config.toml
activation = "relu"
norm = "layernorm"
norm_place = "pre"
positions = "learned"
tie_embeddings = true
init_std_qkv = 0.0236
init_std_up = 0.0236
init_std_down = 0.0236
lr_head = 0.00779
grad_clip = 1.0
final_lr_fraction = 0.0
doc_mask = true
steps = 3879
Each number is 500 + 40 x the weight over its row's rms, rounded and kept within 0 to 999. Layers, rows and columns count from 0. Numbers have three digits each. The size before them is the row's rms in percent of the matrix's.

# layer 10 attention query, 256x256, rms 0.135, rows 180-191, columns 128-255
107:475486518489522513479540517501506487515482463496530482453491514524504566455482473515458516477473453471525460464543483441429458569454558529585512490529527490551466545512483517629499512523454427459558572479530530513483470466453530520516423521432493548435496538520527535530478454475464537538488552496465537499446505499536522541559444559502475471488550517518485518498437499482574460546515
100:544521525517507440519512537497494543476453584488549444565547470410521479528475485563509460471483438502520495455511542487484529500509517448531481476521503497532507574428425487536534515553485537488526499492505491546559515566525532451542567445521539484482538562440497449557497485464440477426564537529578538486518473511475498507512547508465478496467454524426495549445495503489417474497447
108:563511456508543542533486455429505458486479446487584500518519508490480496618545473550504553476507498498595394520476491490509530470470573510490528557523570450446499499443478567484468539529534533497502527573535486500480529473488516534472472462439482449457480481508486458500503522444559550464467593499482447530450537502485477520521525470473509557527504506522434478521497530492481383499492
082:485493470505492418449540448444537522481498481564546516481482511529534521488528497480448432511476510480528505548494477473566533467566461501506548511557513467442502530486468453524546448490482479544511483545503473522507543452453486507518548542466512502467474438467526474525545448600476504480473595526617472469519521523505493445544443490437510483548499521456487515533503490579563472505500
099:538559472534552506487516463454553502525513537492513548457543511538448513531570498484485531499483474538493438440464522553509504542529436545522497534489473518495445442533566517585513529494508447519540474411493532504537505481549458567499481469410521532505502485590482447500475460502499492541513581540446536517466562517525445407509476570513541574493515515503518469527448480473579501542474
101:518515491524465486562505518468547579517481505468459457432563538523547470611528480480526508516466405520468476480564504445528482494552557418439527416492551469473521431491525577473469550505478444566560555530525484498461512428512555376471463492541508439463515483486456466489481533560596532468528546486479462472525477452502512512482525458451424438545431483515523590483486512540470459446467
098:476451535482496495400492494547443475457527518522507513437552566459451501509520448496447520490482439521527561542521507400516517534436465498493497506512458484526490509497509492516515466471565496405498397521512533496504550527487511532519504487504490530484443478482514552469506484433483545515503459527499463517408512500525512432509561567480469522501539464468523430527494530486534598510515
106:502506514567446535496517515538511542565537494495488461463426488418518550519449508555484599482558500492502549521458486447542489499496469457430563488466425488442441570476521535489546537501556479519502456552490528457478558582500541385544531457542473483562464482556482442574554442515594469482559407519549432439542505470508455461492471543477463488498476463550531423473586559524419469460456
096:500512589529452456393483553526509494601512521516519509506538463434444540494439537454555435500501501543440527504553556494432476536446446503519491448505522420551399438467491501449563457422522526594501437468551497390488487457445480462520552541498542471519513536544474481471506421489521486531475441472478488509562488492482546532459532478523540463515480494530487461479518535514477508473491
089:496392534433488611506506506410458530502502385509508514533442510476444497475458453498466504494479479518550515518471507482509449494457541497526516512542519510530509525439481518466512476496520439522543534486394461524427499507451483518475537549454534460497522577479593557481501526529486519478434572484458455616434510505463506529514475516477546523458509464481527548494525481455474582520460
103:528499544547504516457463508505530495428505471553539503539491475559470446579474472487522559526517459468482494492443540494544497479570493472505527487500530447457469460464529537438414506494471544554534452495482509528561516507499488414481410533517525472559543489448488480523535546504539511568546478516499479529517480503477435508475512440541526465540460469422585536455536490473459535475514
096:517516551462508585495525476438533499477495579633467517514485496481504506474537486481472515500525520474472526475519484476504457394507450491507535497488495522505519501553476446453559492499495535518491452465545497426537543552552575533497486532492441490527462516549539497517479496473517476518510454533503388496515552576464485465467500518479470504562528558402546479550496550440537460537566
# layer 10 attention key, 256x256, rms 0.134, rows 180-191, columns 128-255
098:605538516422489493579514435483531519522446502518538494456544537579458507543448531540492480520543542491465500542496529543519478456515514514500453499434495478540537485504533527453452477516474513532507599441414534460557563544563529498524508522521519513546515466493567442468465479474485488493482588531463474556540521467453493455537450544558502464446505473537525506453455540514503497503417
097:484522547510464454596450559536495515518505536486539509455521549510502463479486513448526543514436459544532448467562465509508534527487498541559502437555529524528554422421486536434508498609521502530546538529475497420473492485436513424516509478560439522556493544509528571560534541500497515540552522516480546508423518467549643480514487484556550497495451556547440517448519500502554489498516
098:566507442509544518424446503496474566466517485473436566419568499502518575498539538559522495538557481505484538550483443515482461533468460502492469512439516524521513546459528475434457568477528517502481564508444469485523468542464548517480492600475475463577442459483521469488541482468559461490549489516524457436495516464508519504503562500567512531492512485563424438540512500470524508517475
085:482513411521561443594489524583512460444499480473407466517495548521498466524503490512499536480494419523533482523572551481571519561509491449575508498447512514498492525469472467503533505424491522579489536505467509503474450491572552524442543506477539440469542529442504435424491523432456515440511490466532499435494474519496509499490441575517471485529478563562499515543576436501496562408519
095:583592456514510532501569463567529555516512519464518491438521535499552484542479471452479512417481505519556469531489456509448466511517449521506448503464459539532463480507547471561462523547528542497451565469496474567603502553516534513488529552463516439498583515440512561467544487520484495451511542484474523496512538498498469440573545564544509575485526486530485514497441472463455558469475
093:575541480478587533566479549505515516487439497503470491556519472444504420516587445476477518435549478537522475467517454511462446487542506472565460454598539545504498421483489574497420536484514542509472467554565456583566531473509549523504540458473454484496523568500478512467477537504547564474473490503517530480473519517466567446514521430559469513496500515523480454485488475470545449489456
092:504507562509491452459469524542476462484571476449411453517584507512447471597525487556435462524524449483523510514418552496458477532497552486399522494499457508496466512514504548556496503532507523393485511460477473492449432528573489490528511491513559503513539508504497384501503469567540463492467486538505471512450508447490488547482477523496514500546517498458554486489570561452556482480455
098:456502487452526593464492554526505538441510442452469527552451458481507511534559567514530489479469559460560525395517510466455534428483538466524475518552465480526579540462518455491399485496503474502479432512564493526476516519501427499478457503539462498487432539512539485473444519537480482534514461468527451468504412454510467527411482518482574460478533435552434444515553547497510548510600
094:484455451456560507497521523526465506470510499533533542526455469479470480459457460476504527475494441505504555498483558444470557429504576510450537530551503504529529498523432475465526471524462462557443497392535445519464550482597518541487474531492495579581512511550472525549514421573465443547504519531502528516493424540474566527492437440499540548484534487510506489526512510490525561507546
090:506507514533446504492453456459484511459488474579520537451497551526575439557490444579574513526548455539527494482465482450503533575485548556492603464492556478532503526519479453448530488510505485471527498507431559548489509561534471471477540541572480547545535434428557489484512498510511500482468476540474474492604524417533482553480490498577543439520505517499513547545541509566470492429535
103:449458495459506527442535439505481489552566524529439499538525502392505466490444511463483426578487465442562519414497546503537477492569469469557546483535514467530496465522403457436476462495470481482480538453543542510507469505529548535460381483435474451444509544560484534536488540456527496461517470507546557423482530493486520442492589507521522536386518584522545495578443429423485592533471
101:539564516510518519490503493551540511469467565560453410530496495564506481532563459594516518543447455464505513455485495487452507563499506453495440502485438478533457484565503537521495453608538442483516535566489500612457436451522492545419518573483490522520507523474511538522561482462439498517518491480524452487534565513556549485461499485488510512544520535491477544531539501479501486545628
# layer 10 attention value, 256x256, rms 0.144, rows 128-170, columns 128-255
085:527571409545486491416524550458497457492553481423462398488505504435452492509506471419475489469598536511452508493399430469496516548542499492512457509427452444532385460440502497499482482471472514495501549462502524500546475531495406425544524505544477547447473511471525476571568418563457521495514497427522441448532512532475476469464489471457555528499506445518537529478497417546517536490514
093:516565481433523506482467447457509453480539508449529600557468531435439463453493521521449495577482510563465516461552508501522464489504553462540526485507563554490555545468480519517570569506527502473468519528444574500562518511509576484491441556559503535490478466472488494551528533584513623498435471498475483536510506544513486519526465494527483481503442453493455418534513443517566523547441
086:505543477546500570526445514472495488476558471436540487514484584532517461481469497558523535458463446539568476482511553520513478513512545459467481446413507481495485450545511482507510499563502484505428482506538527503491486515521571483404463514519488565510453501477456532435588502505519502464491511525537553521496374460480479463456497509550521498501521482572510474517479474437609460470488
098:503515500560532461441485445458515554490444472473511516486511472556551495481514459492514594452425490504544534547510443572416497509537451520537524444543508564506536477517469554503501516440553497504487522403515484508463501488504475540520509504537412486489591487498509417572468527489489496530488527530465474528471455516473600563545448503458519503499513470466477472503388524465528470488501
105:507531540455456512504554510432437593536480457492473559562536492534517486579532608521483489435472486418535513531474500473514532431502476498545479577482474541480517545481454556524453525547456425532511454451549486506545470523408452434473495563462523507464431543496469541501425551472522482413523533463510447486447454492486495480493516486434534570515487503489518500520499427452517506433493
091:493541466472471538476551504473547409534478456536459555515464519491562457489451523497589571500490400420506497543554529474498595416513515530475574531489525445501478431481528468540546480479567535527507518492593425551473494446481458437551535416501504495456515543500484504561527497507553437585557566541477466488472500418492511524501506540430523532467561520518501489516461519503491464444512
100:424526479459464507464517494512450390563556531440459540453441485492448488469496553502492478466499455470532485538509528514514486534472474582501450553559505530552499488413536502519522521479475482490550457496503535414495481542506587456506528489488489413419486416508480473463558496521483427564544447538516467514421538474459422500503488475506504437512472497566472478506519525577483577458501
099:462455543522533413449520529576499444512510467496471486532475551532447575494538462482536566492540435427458544598434544457531434515474498495563533482522472512472525444400548490501506506526515429542511433530516533467449430560445531515539532552493501427471518442568472502512526466488493496484515480496521449582484557522500526573506529528511465511507476536479504475538507479496389547509505
100:448522473550522483494461442506499581511489509467523533468555452568536533486464510457476441512504548448519450463484517462536505590520477527503491528510563454474508555414548459539551470521508519469497501444479497450481491488644499505499537519499555554535499491528479443441540488418452478496519465482506501565537473537507494541490499472526499519482489602417560504470511531414582485537526
101:462484523429528507539501529454478451467539485494433520553514477486439573517546495478506552478566456464427454472448554415526468428417550455478452521506539544496499548439476503534574459462527557519542559527499487478546566499474469550463432537523493469484467550488439531500444568435487460517566513563505467505534532465497469460505512463482529510554471468464519475533475464524430517502567
096:537460559415456496546500500480523467486501474494472484511482563448488496464500505498533530496526528482494473507501453457518503504454507529453550592546510447552509525415509556569512468478486514426518500513544507404550451499493404474450534534503542383470426539535464518515454459512529511491530501495476415511627458435486503573537538527586509468487472461433493459553535475500483558490543
097:515552513503524476467545504506527456492506524484445472561465518444534477508540514549510524431493508459401503546545560531491449470536471526514614564532504545508484462503491541535504486512559528575587548585533525478502485472450420494528465462515437535444549497462500485490467487466510514469547521505513451487463584494497554447480535614494406536434521516405470470476473522451518524472512
103:477597534508521497476462450499549558525392532531479483544516470465580433558487476490499443459506476435566521501445519533408531478516406505589529467514506534480466534472473480495460520408581521550535531460492485518461474511538542536511508536531459438548496501410462447588488462494518537516568592504483543457569538475443510503473497490532488483481462543466527479435461518518412518441561
099:456504471542545520533516498520502425404529493463445479553445473468505466444532546532535515483446506506439486467483464439451571470557595567484504499456482454498526561466531542506496502500496535569526517537478537468441502436454504468514515523514479442484478542474532487559530575496431552566573587480510509554517551540483540536531520487499547566515545508488475532452508469548458441460508
100:451515498542551589491473483471489493461537478440471516469516531551429514405529510462537525534489461549424513499468531566537523532435539532515493472453396480526549516476479523454539557507417458468518465478546518469463429554460624530594545532523503450509495505535484461478527512518466496481523484456511477539514501492518459479506442526537503512492511459529482461484515538588483521483631
093:517490458420559441503504523497482477507497452474537447559448525463494433558511515477542485482477504532496497530475480578474475410462495483552501517489574460494496452498393493575475545443464502474479463478500542561424497461347510507544489507508420482537504595508546431503503473530366502492483507521505486438566540549505417523557548505493520455521487486562467537512498504535470505541510
095:494559486533522463498506559514527531490531466483562574500524504480459540536469474543530493501501413455546556459495526519471519481509498438480490505480495518440510578492414550559521571476495589534477517459482492439545445495444528575433529545501559524585480529431524509547483547519558519476520494525514530558532467468518507462517480479520510459502521490506481503424508504498509526545455
101:491462489548454522531498506537532496433589480437454510483512552484495529506493559514540477531457514456473542522473490497479469453518536470532541540554499527545563500469417503523484490425449481546569516521539535460536485504497478496560429487516392497461502512423519558488546482516483500531500484491549495479549534455469510521548571530504527444434505505541384452500443489546458508462455
090:452468543523530511428541497594508476512483485574430483560451518515431516421474444548531514556460456568529510545489594494547571449438459517525504500514504513605511494506485430495525603528440520465467492522486547445474544503438544518550425496532510495456508503484473463473546463465506449484525509476539571529447534508596438452482526496504417514468479508525476500501513522518511480471541
090:436449519545429494477492456493451513477454447462515525475529540482533546536485503493527502453499479502555516533475427520464499512425470565397547535513455424496492542530503596569452502493500520510472467535491458484471457490504449463545539429483486486473507481546527524558460566472467427570481557501479435488521480606508505528561477519491460464520537463489509580504542519492457549411465
097:415474453513474448468505559506537518530553515414472515484477416558500483515523496467499469468474484467468549569521537487551495538520450500529565523509550528531547518484431496437479526473415511547502518452514608561562459529536489555560514530501450489530473574516576498496541543593471517468531505539452519426482568501476465508524474583506571522506538499534436499486484476463528498480480
087:481438469582414525485549461544503559527509460510513533439541502485536406424520425506497495518543539492449461560546510531513572511570499537503487512521487502585501545545534446559466535526572493443492550530469521460458500530502467473515530399462468566411419583518518474514433457553479439484503527528503503440518600518518485490464465477537524424481454483541416528478551498509456523524516
095:489494482485419450485544555479496495515402437519579476403505478480519484471482505482489452443521525483501459471559488550489525532476477499491559501492543486524480529508560507411491494547532401518500521532541500512498426545514456479513505436452523521535503469538477559500546488518507519501517512466495523479506486489493482602620466565495463474421563556445562614465502522461460451496492
115:507510519498463473510511512601483499529550561577485464543437493525440526463502450450517462563516518612403496466508483540497501489499567513487505512464485483516523528540492461502435575469451516424543470554471521476490504513542488509548508443452464533399558475593497514491447497527503497516445508483544521469620538493508518451459507501457452543539447493511424515522601507571461502496465
105:433481539441570488502537408491475516517497576420519547486457512502546511545522494519530507504443461467528481498520470500474497472503485481499479499402526548526519542502526559527555473479459491551524521535451493486494481540429563522460547452492597490493535506496529430473485527477425525512589549500478454518451484565494485488533477473518408508494474472506503504530480526431549494518492
100:543516529399549535557491615538474490600507502465455460571513529551477516497500515495509499482528483546462426508495514439516462440500470499549516543499537545488456442529543492493505497462490461496503525523511506543425477431449478495519465540447484543518555524481515519469566435491543508513450595474448514533493491481501481513547502481454457536529516518454466458503432479521498405529509
089:538469515517536454543541599539493466447543525514545490417514485502529526472459487447550459542476512496536522493435489493505539514466492472542523511494563521486548489513452488539485490485477489572514504503517599567484454504537543561484529521540495504481515476483456531507436458472506506427463527485483494472520449497496518572552523493458569424449444475500578556529523494500543419519507
092:514537482522536468518534487436502460482500533489539449413530492472559495540528471477559532427547446482542515491508534554495528626532471489503416447489517444518469525509505495484483461521494547526386499489518487562446466520503518562550474465538480472582502469509542472566484527530549493573480508492507464475494435545514510539504488445517535489518556542504480546513529495448503465510498
099:502502561521512503505502458513483438500468475474527479496400508564480511539507454499528541504487472547471521451507481518456511509505500519485517474556531469470553469519531530437541417521439503514513526555473497491516527421499463520520463468586503522404506355487526479509481524509513464487499484445388479488448521482470553489561488555555503542512476511438469543446480558490559464504502
101:470438455502530545501508523528532509516502499479522464494467464481471489436613435518528540503464509567472474484453508506503491461483536447406501514520448428509460514549497565559493523489498495495554488553497475492496475455475568522512555474513524554458427517474508534504481437508465532514509479489416488499513512532568503478428472500595463554522486482534524576454478479538506497519532
098:570542518476554547497540582574527487509468541491527505422557504527572523528544555554522473518476548518503462434550519472510542494552523517505508482494538488522487499461534467535402498507496495566512520521451499499457476531543455530399536498510506564563520532544581556485540484462529501500449551550503546511556425463550445521459509561498394483498532514504532496516505544499561430584486
107:558540544521553529506483431520480525535511557537512517500551516448435491401588462475467440521534498577489533461543481510549462510503523545450482484492475605515523530499474525428478531426460524512453506509501514532476455493500499519534522552560492484420518529481460488390499446528443561511467453486483523423592515577520454548420458493527474497488462459534459542520520497576558512517508
101:567464535521477497503472551504536498546473521515491488531533517452494509446506486517474504500516552613532532506487557552507492474471557550463549469508387482493466479568454492592491477478545528499497439563520433439436524448481577468440540496526474556490452500488419561516491526495572519513490468458480519542511496519534525514481463464499503450507464485534503500483542495489443485500533
092:477511541431510516567454490508396511510524548535516480425535461414453575545427547459509542468513495473504612510496485539455536476478532449490474501448507508465492572488468490468508610541444540536529544482496498476588521545496541484500469504504429442442433462500451533489505487470507436441538470489488481451524514504520468541485474535520510461573414513462568439552517448428422563442502
096:450462556494439473485533556463515508518533499497479523463517523530485572481522425466459521456498553447551529560540432436517470479538454497505456561561551448473529501460492480454453458544520451478502542490479490515554496563511461474530492526424490595489500478478519562534497534536465478433522554544488413504469509461525533511480496503456477536489520416444593478514451540517549495443449
103:570488532419514514463544505495498542508508474497532509493470575493525499500479513574551555532467522434485497482541499543514473524536446391536503453510507558465490467512581534524518506468576482476465515557526485569556451494540496484546408421533560543498458459537512473532470432532493526420487474449525526510436453523491485486516549486476457535479527467564479535496504510442556497473435
095:533517498445488447510453510558500535499471502529502480554437473523429526552446430496501470535536499541521510502494506500483515456506530478527538510467494429478483548525516450508479467481534493517567477616565445458520480521453538482534460501427496497562514445567544539444498488481421475511491495480491527518493532494516508522539507561555577517572486473500557483465468427438468488587458
105:527472483529491484439501528471449451520475537469492454528556502498561499542536481460513564510497499500532549548555502467481413537512419565512557498480456441488548506524467455516416456514537528507462522462529496550478482482581494450533546529488506475542477548415520480586576485590550518497567589449476512501541435540435512463510514539455494526522551476477487576475495474434468472484511
097:541490477517511465482508554433480510524494439410464489509549498471528474560493445471550476528520529405548478568525448542467474538560466481445494501435515472487469546564467482564469518480542519498523457394488463508521577535467504396537480439461443441505501464472549510575460478576499464518564496575534472499452540568467467518550497520492524484510583543464519499487557567522455536496515
102:516537571545510485504548534526563485460461490471519464528421500515437495535500558469533558436463520502463438575444530537548491446550494516473494543505515580532468479554562507485499537470410467435526504532539516462524560523493490507519416578479518563424470512524417588499501460455476476520403527516467507496495576461447534507503508510517460533501450531432507442535470471490526515477508
096:461432483507518527495561591471498527475473467521477633511514462490509577496502529513481529519450467538522519504574540471481534554528487509487544460472514531537489538470527441553515534519534502417540492486527477514547452360532509480428516503461453525484492551445515487528507506520547452546457534524558540489525498468585513430562527406482453396511528451517418484546506514502539488608532
094:498502490517537521531544513593444470535493506530506541511437495576427569474529474578462479505552494528501533514413519499609499513432566499493551451425552471542452542443445528487477497511497535524538495488409553462507457519467574516531496602532574536523437484471472507515477511456514471488518575486541502545486484537468431525454608470509453524498566511532424537422575431530477521566519
103:532485522453461497500481461504441469484518473430508519500398468557423427478513480533499561527449474537515491487503504503436503509459590463497521522434531485542552538479499516513464527521476467532551523518521529554450494471488459546546459507510488547462444453545485479510572533558478520511486499456489508495470533499498483498560524540505509532540446468510446523549485524534525511480535
# layer 10 attention output (transposed), 256x256, rms 0.124, rows 128-169, columns 128-255
094:545542574502538546545523431492531485519501431454491566526434484518447483508435467563511563469526457477510495546489488445496504534479506533493469478564570495465507521471523505426573524555497546500602517531512485509420510481524488471489473478499530515521527490416547475451468538469520460452459516543390494568502535456513482441472505440534504508474456511494563487489473551486518500492539
098:532522482459477434489422501527489604532468490523486472546466461507545448536437489503520507399546489552452495483484505472472503478514472470495525464491561471523521493510519544450527485558456516477536620461499467559524540575526449541525547488533525475500499467551499492493538511473461548518478525510505548524459558458525554501545544529571563532443500458497524480521470517533500403482470
091:523543518555475472519542510495477473567527488563473510517515461488416493476559485497469527571513540488431456518501508478610518384543447561472528497546474474509455506571436542529558493504427559452548540470515513541483535491488490473581590489451527454551511521519505504551514477581541507584604557481499435461491569493504540561528525474498503446474458482485495531458530524570479477522550
104:405447538532539484586536571489506500484424524470576451422410462470419610551455557546550478485524504522473492510531478490505495447449528477438538535467514447480507509505480485534502502455564471474468496477500502489531478488520508528545557539493551541529439489486439448519447551503549471547570488465579589519527554483443515455527526499555468530447514467493515486525538484588502527483434
105:527421462523470541546445522456554494535512516464531432498531484516528484534454443429470524510568487447543501495444468467452541506482462474490513409564535502481529460392515487525569482439481585501500447511463475489464459488493516497509513518519558536482563508493546479499484560586496519536492493484498563381557493488541502473438521459476489482499497531498496462477518505530475513475517
096:464491523455496490559464513464530500403466584433561479504511488558509539527487480454528520494472441464523506434465517553430498547512487558482498508530465488441488521548453548517590463477527593461520513475468505447466519491510437491500581567461427519552536512491444509541532466478513459437504553498521570448479429591460475488506498452472497440550451488464476501468539532429474550547496
105:545470481503489463531499522506482447466455464538511498551520505557456494419506431485486515469461518517518476510396473518468499554476440520500466452462518447407524483606456512543407475466530525464529540469539512546527480569548377496564514528420449527405484600491533488481538555497449449498469479531413508537527489562498517454489480505501483522488535544456483476522553488521563497499459
101:503477480501429547524508492436465425467544536514538569433491529538445531483545513527493480474501474492437418467526460539433508474439503509544475561455458456505537499589458485492498494416485464421523483522478518568532495516484439458490449553430499536501461543579572534484477492556477500534475457474494480476559461513488423366552483485496515566506512574473474504470515479528594479469468
098:438482507463484506602504581481503491477465440554546544540461521441515507562455522513410503466526504510507545534486536521475489476455501507413460547517475522540514498460506476508447513531470465590518530516520526469460488533518465462493489500503529485417456511476521514496545508494556459520491482516492488555532517537497426480481538493480482559515505484610435445455544589590412505490464
106:521537506459481506538544501509498500529486538488490443426467491518515498513457506489572520531466523531506507496546479558454552517489576539485495454504489459511552566482599439462529465469501482516513477520455517524470517531424526529513565545500517511506513547575516497463485429561552540532418563458488490584481417525503503539519547498528457498468501556537503535498479447400559457551374
103:492514537527515504510506482402482422463479477488528524503451494526554465461434508505469456560506453398550498503496496567478561447483495518551485527525432507488502519488477428468514518434525498624501578468451460526490549493430550475554512551430507482502513526445488544501563486552415472489468509521478543534444548525454482404496492551443580544440527549561474525484466478478509524525514
099:463517534484500513510421547425577532515542547523559525433517508576517532496578437510554492547543513529467487483499475488575565506508544500496470519525536432463485555468592507515492499545532585517442452488522442497489519513447472477490518474495500504526554514463478543548466507515460561501527470464523549520558476461508496553559403535511457515559469534496477497489466575511470469555438
108:496394534483480513461504483485490437460515399520602496492473500491466545511437475516488446533466482555530555516520528504512528545446579536538469547490477497486532536433502531491542459441377506530444512482508534484522474461496451557463445442522458523535434543496431509488546536409491524460469497468486546541462450499476472528487452540439486491510479435473474519539570462425558469497522
106:519514516513498484583543478467502561504497490441528492444518445529480520555452499554535514525522427524470471489512471481526453514482451503470527485517511497473519457522474590520543435551527554493493486487494451543401550528526456502496479508471405578492522437481592516490525475416573450481481490466489523527439510531481505452490549570500477519461445463475456547524421576494439504472547
103:471503514516474523534511440482431486515450491580535514446477464471428472509453463528459479517523523448453548516454503460507483473529482530451481507444501467512542574546459550474466470501536511461457531468475517508469449506544501536500427540497496474494515434594508506478465421454475538523473468518398503483525481534466496447438519531482565472534536524525539494546495480515492493454548
098:491459521503501450464460514476484573472469528509538494458547511552453528542439574540491552506542490494523513399472403446529492556451566529489535465509515510467541506522464511463450567517527498550561569575536500509500530483531524517515445523516494529481532497554507554507521475443516474560450497527488563519504442519470541440447450527505473499499554492408421453504461535487486404515571
097:520500482555467512497495480542466562524463506470506414495481530453524550484504433504447513493531591508504499547533470342459522522516519511531528545520519467534467466514497514537535399496506436498460544463473513519462503484518490474498549497486421605459495512436557505476457449490466467509501530423477524478484554503409482543446387466471480484378519490459518496450518504546514496464470
105:562574571457516467509518508409519470545447528480521454491467449576484440533519431538489501484525468555498508403475528505531489499538508519514463488520566487528433523506603507466455495535399479491515549496442538504461547470522550539376499544440575477481523456506521521489423485466471482493455480470521551478455503531481489505472439551586517531488497463508580590520464515427570445508480
094:513556413462475568604452513501542543536461511533535468520511473479483537497475481464492515413555515497466497454531456453612491546482525438490567522452504498433532424542513505538495521459557524481516502607530593453494554428502499535528479473409436448506474561544581566539484489510421524536478499493439478492512549498501486483438499478480461560541494521475485536488549533480485401577534
098:547523471498477468559557513492503471470517520543445504543492538521476520566549476518447538543552496530519548432481519504494504586515495473571511504520441571525510469539521497421560496442560485536529459516512485472506504515493497493458505573504502529485503514483415490445485479440519523478516500501518615520517506487513535470469472576522522504492468582521508525475463527476461507529571
099:564505528558533504480559478552526526483477512544462489457513528498539571527467474586526482506587507553502464467467500448447453484540494523425436463497496525448546528511553506498424488561467404494545498542479412481455476506493511481464498528505509515444510391554530493530455490457521523577431463455478456520539517504501517476517498477485499480464442474506459497517513479531513496452474
096:534480543515435516450503497541564453456606553552479490533503467400517549481478568559442503501493517520483600464500475478501504481443513487490525543519464485502448507537544486501461499450469548520545471515486538474563530408524525526580495541451577541466554490488515511507483499454452562547460481484559487641483478493544531501470487524511446540548509493540486452517459563507599516443506
096:460471486449430452404500470554518473460497515552410516567451470499518494479472553557540527442517548447565530505482568555471521468559472453577476486497499484488490488460506503522490523481466529516517470524495484571524470452441501427460462489546466477509476524469523523502527541464480535516566441552475443528541495492530533500439538598472525485525437512552484522491444474496453596428533
110:467467451477515496499485458459541431459534492569421490475608446507549447456540505599527455513494532455487530524486459519522496558484487408488468568563547544554483500543626485477494499518538440459469562452495429522459479507472566608443488515528501449468445463506492506428507450495489476446481538444461470525440465466550506488501531496563485514484505494524474482565491549455560478509489
109:527504470492437492591455581481516484515499406481486483519509550548458444500502510501451526520494461492450481512464504475483525580504482497486537498508499535431501516501447551484404463500457527495485534487503496491500438448461505463544525578548446450444536560495495406540571501535497491487506470395544500530537459488511484462505552511535562466503512586478481500478597540436462496510479
105:479466468472509530446462437567552490445504534498585508477473548503531407466430474482487502498432444475502435442522462569560512531513497462450498516494497530476434469524521515523493487532445608501442529535494494517517517526483488530464526447530492517550480534533413463540448422545533469541663479525460525495450473524515460419524545527489519500489460465489520536478499493479530465502539
092:562486519487548601478459450478475510530518475452463437470463548476518467544482533498476508499494488499528424482530467541537438556496517544575480508496506504545450470481479428452467538565560551448503491558395463444544519429465465544479480492498496502503544524491505537490441541499463442493487415470499533506553465461509535481525509551500466458579484553549464549436514529496463567475540
098:427488542505467577427542495488504579474534532500477523554544494443464475513496499449467525537476407542481496448413429488462430487515533448473489479537511453529503532562443448394478456453471438496511466482461432488525522444523432444460498524477551562539504552499498551546493549446460445460451488489448574521517491521464552473517542536440487508487478492465493477388507567484505487466571
100:487525516527479524478584469463496480495505506499498519420513484515466478461525501539516463531515503528464546517593452467490485504515448540532520553469510535540515480492542542540489538491546565493591564541573503472542530496514543530529488572468482455530512600491502497490486469501537432483552449550581471476548424478473467551557526481418520451461485477527533569469495553517456530415421
100:440540501553492528511440536567445461461505518545467550508520518494527531506462514492446497528489508543478555537525472500526496466503517563508459482456497562521555537465472439513514506498475474409465478498529536502504444482469437569524457471453451441535531407551537468489517502431528518486539534517535491495467517463537451490495585444467500543523430469573420494536494522487536525506504
098:495518463499491507437449493515511493514454576543474530592479473455459426432431525423483428544445477492518522524524518471595578494479551501488508493463465528529458572529452497517541446555511511466486474495469480466483515489467553420546490479534418568529416477408486513491455498531470473507541451459526533464514530482528481475517456457548544494507512488449470522478447493585470516457475
107:472500530503538489547496495542480495459536498561456502457514469432491463501509477485526503461474517479531569527504469489526516568460494456505542503494450507500452447541485486468463587570466518500629461488465519443493475482559538556470542508475482584483499463530493443497469512520489507419516503452528466537492539514525534444480533529524481525509593509562476520558445471492490548470436
101:526527470484584463535464460471490539549469520518484508521481508544500500539510559522515474524437535479483492440517553508584551480488494489534452500515538484578464504447575498447543462461512526482468546439487548470544482467536469497539481492472493445616521519557471456528481425539494445468494497547525504509511566534472473414506400486493428569461535479499549522589507556519514600556423
104:494474513505468557552499515453524539515436460505471506542505493467488497556534409513526548558522520467538448506415463482422465510475467507502469504558491587518469471507489530422555498476524485484521461459557511507444495500483450490494510433521522508505461509542438508489441491529460555546409563536452465479465505496492448538429458534424593487499517531504473534413454515547525574546512
106:526516445526482408501478484498484486568535549482492486470467547530457543492550564485501517569512495536460465471524544520454504539505511582437453477417513554449470376437533473517527522507584538519519435500482488456508514476467520436471510510536543504499524521480522498472516588557514485531474435479549573545558516521479512531505498420522511440455487482503487498533457369499501579502526
107:445556438508449550474517557531495531464501476524445475515560547454593487418466510482499535485554493545422477550494497534571458472498447535437520547455569442482501515507456434513539495480429541513551519513498529532490519472467506502454520510503532510505549568469482557493568542481578517467592582590564462471516499501548580550438505497510522436566501555496497494506523507567487503468525
097:481531474519433481519494442514511469454472458424469497460485475532510495493562544572512517494459483494540507514574561504580478537452516497471440560556523485500428504608548486505455430525485503504470496508531484536479502431548499528448458529517503452528493516489527526522502503462549494454381431515544498467502490483498479533479480518432499439468451450479430505484540517463467473539550
104:492452500494448489484559491510583473438508471490515544404500528504538475575473455532571464486466410411495489529466481475467454495511557491516446507477486559500500554429565562464558483460536532538522520512460500492513511531399535455442524493524450503587480404444531535504548536479519530526495472472502440537404520529464532486551462425536495463504440544515499534541552545566513544466570
098:510481510499450528453498501613519479468543442589480525526401592479471516515471537545539474437563474555534503508516496473512495529452529548546545536526470515518517538519521498522541476516518440540467428455500491517556527582501484469528513524499584523521519535438467558520508558460471482518485541445535488525545441507518515490453460556502585528442501556458515476476511498429505599537554
104:522540469454475546511486460497508485529503532560486540478506522513599568474463536545504450546604569443485532402470543514424459564469502389422547502541497532516513492513526419539531585546510464518508502485523495507434467524536511471538481487499535408597532487540580484464501511507478523414503552490477437483572489518514461474497474469500499508458524493557518539555532463446546426488511
100:515523487477484366520510428523554468503487521456484413463529555478543439559440447476573484495447598523489498514535501502549545492506460549485501572482463474523512490524516563442525469444556554550492576512488545470528475593529454500516569352518466485520476445533463436486524500526454540491457536506477446551518500539489522535438448512501527513564484509534514516472462482476537500493496
099:474446505476539464472446485472431413463479494533474427463428515477494463548513488501546562556507466476470456530516482480502463442502554544514498480528448474422462519575498498488542504464464442436545507528512478464509553491558578497455449437469469473537586484496547545474515544556527521464497453552494502478521487408541499514521393528499540522535447515571470520529525513526519436475508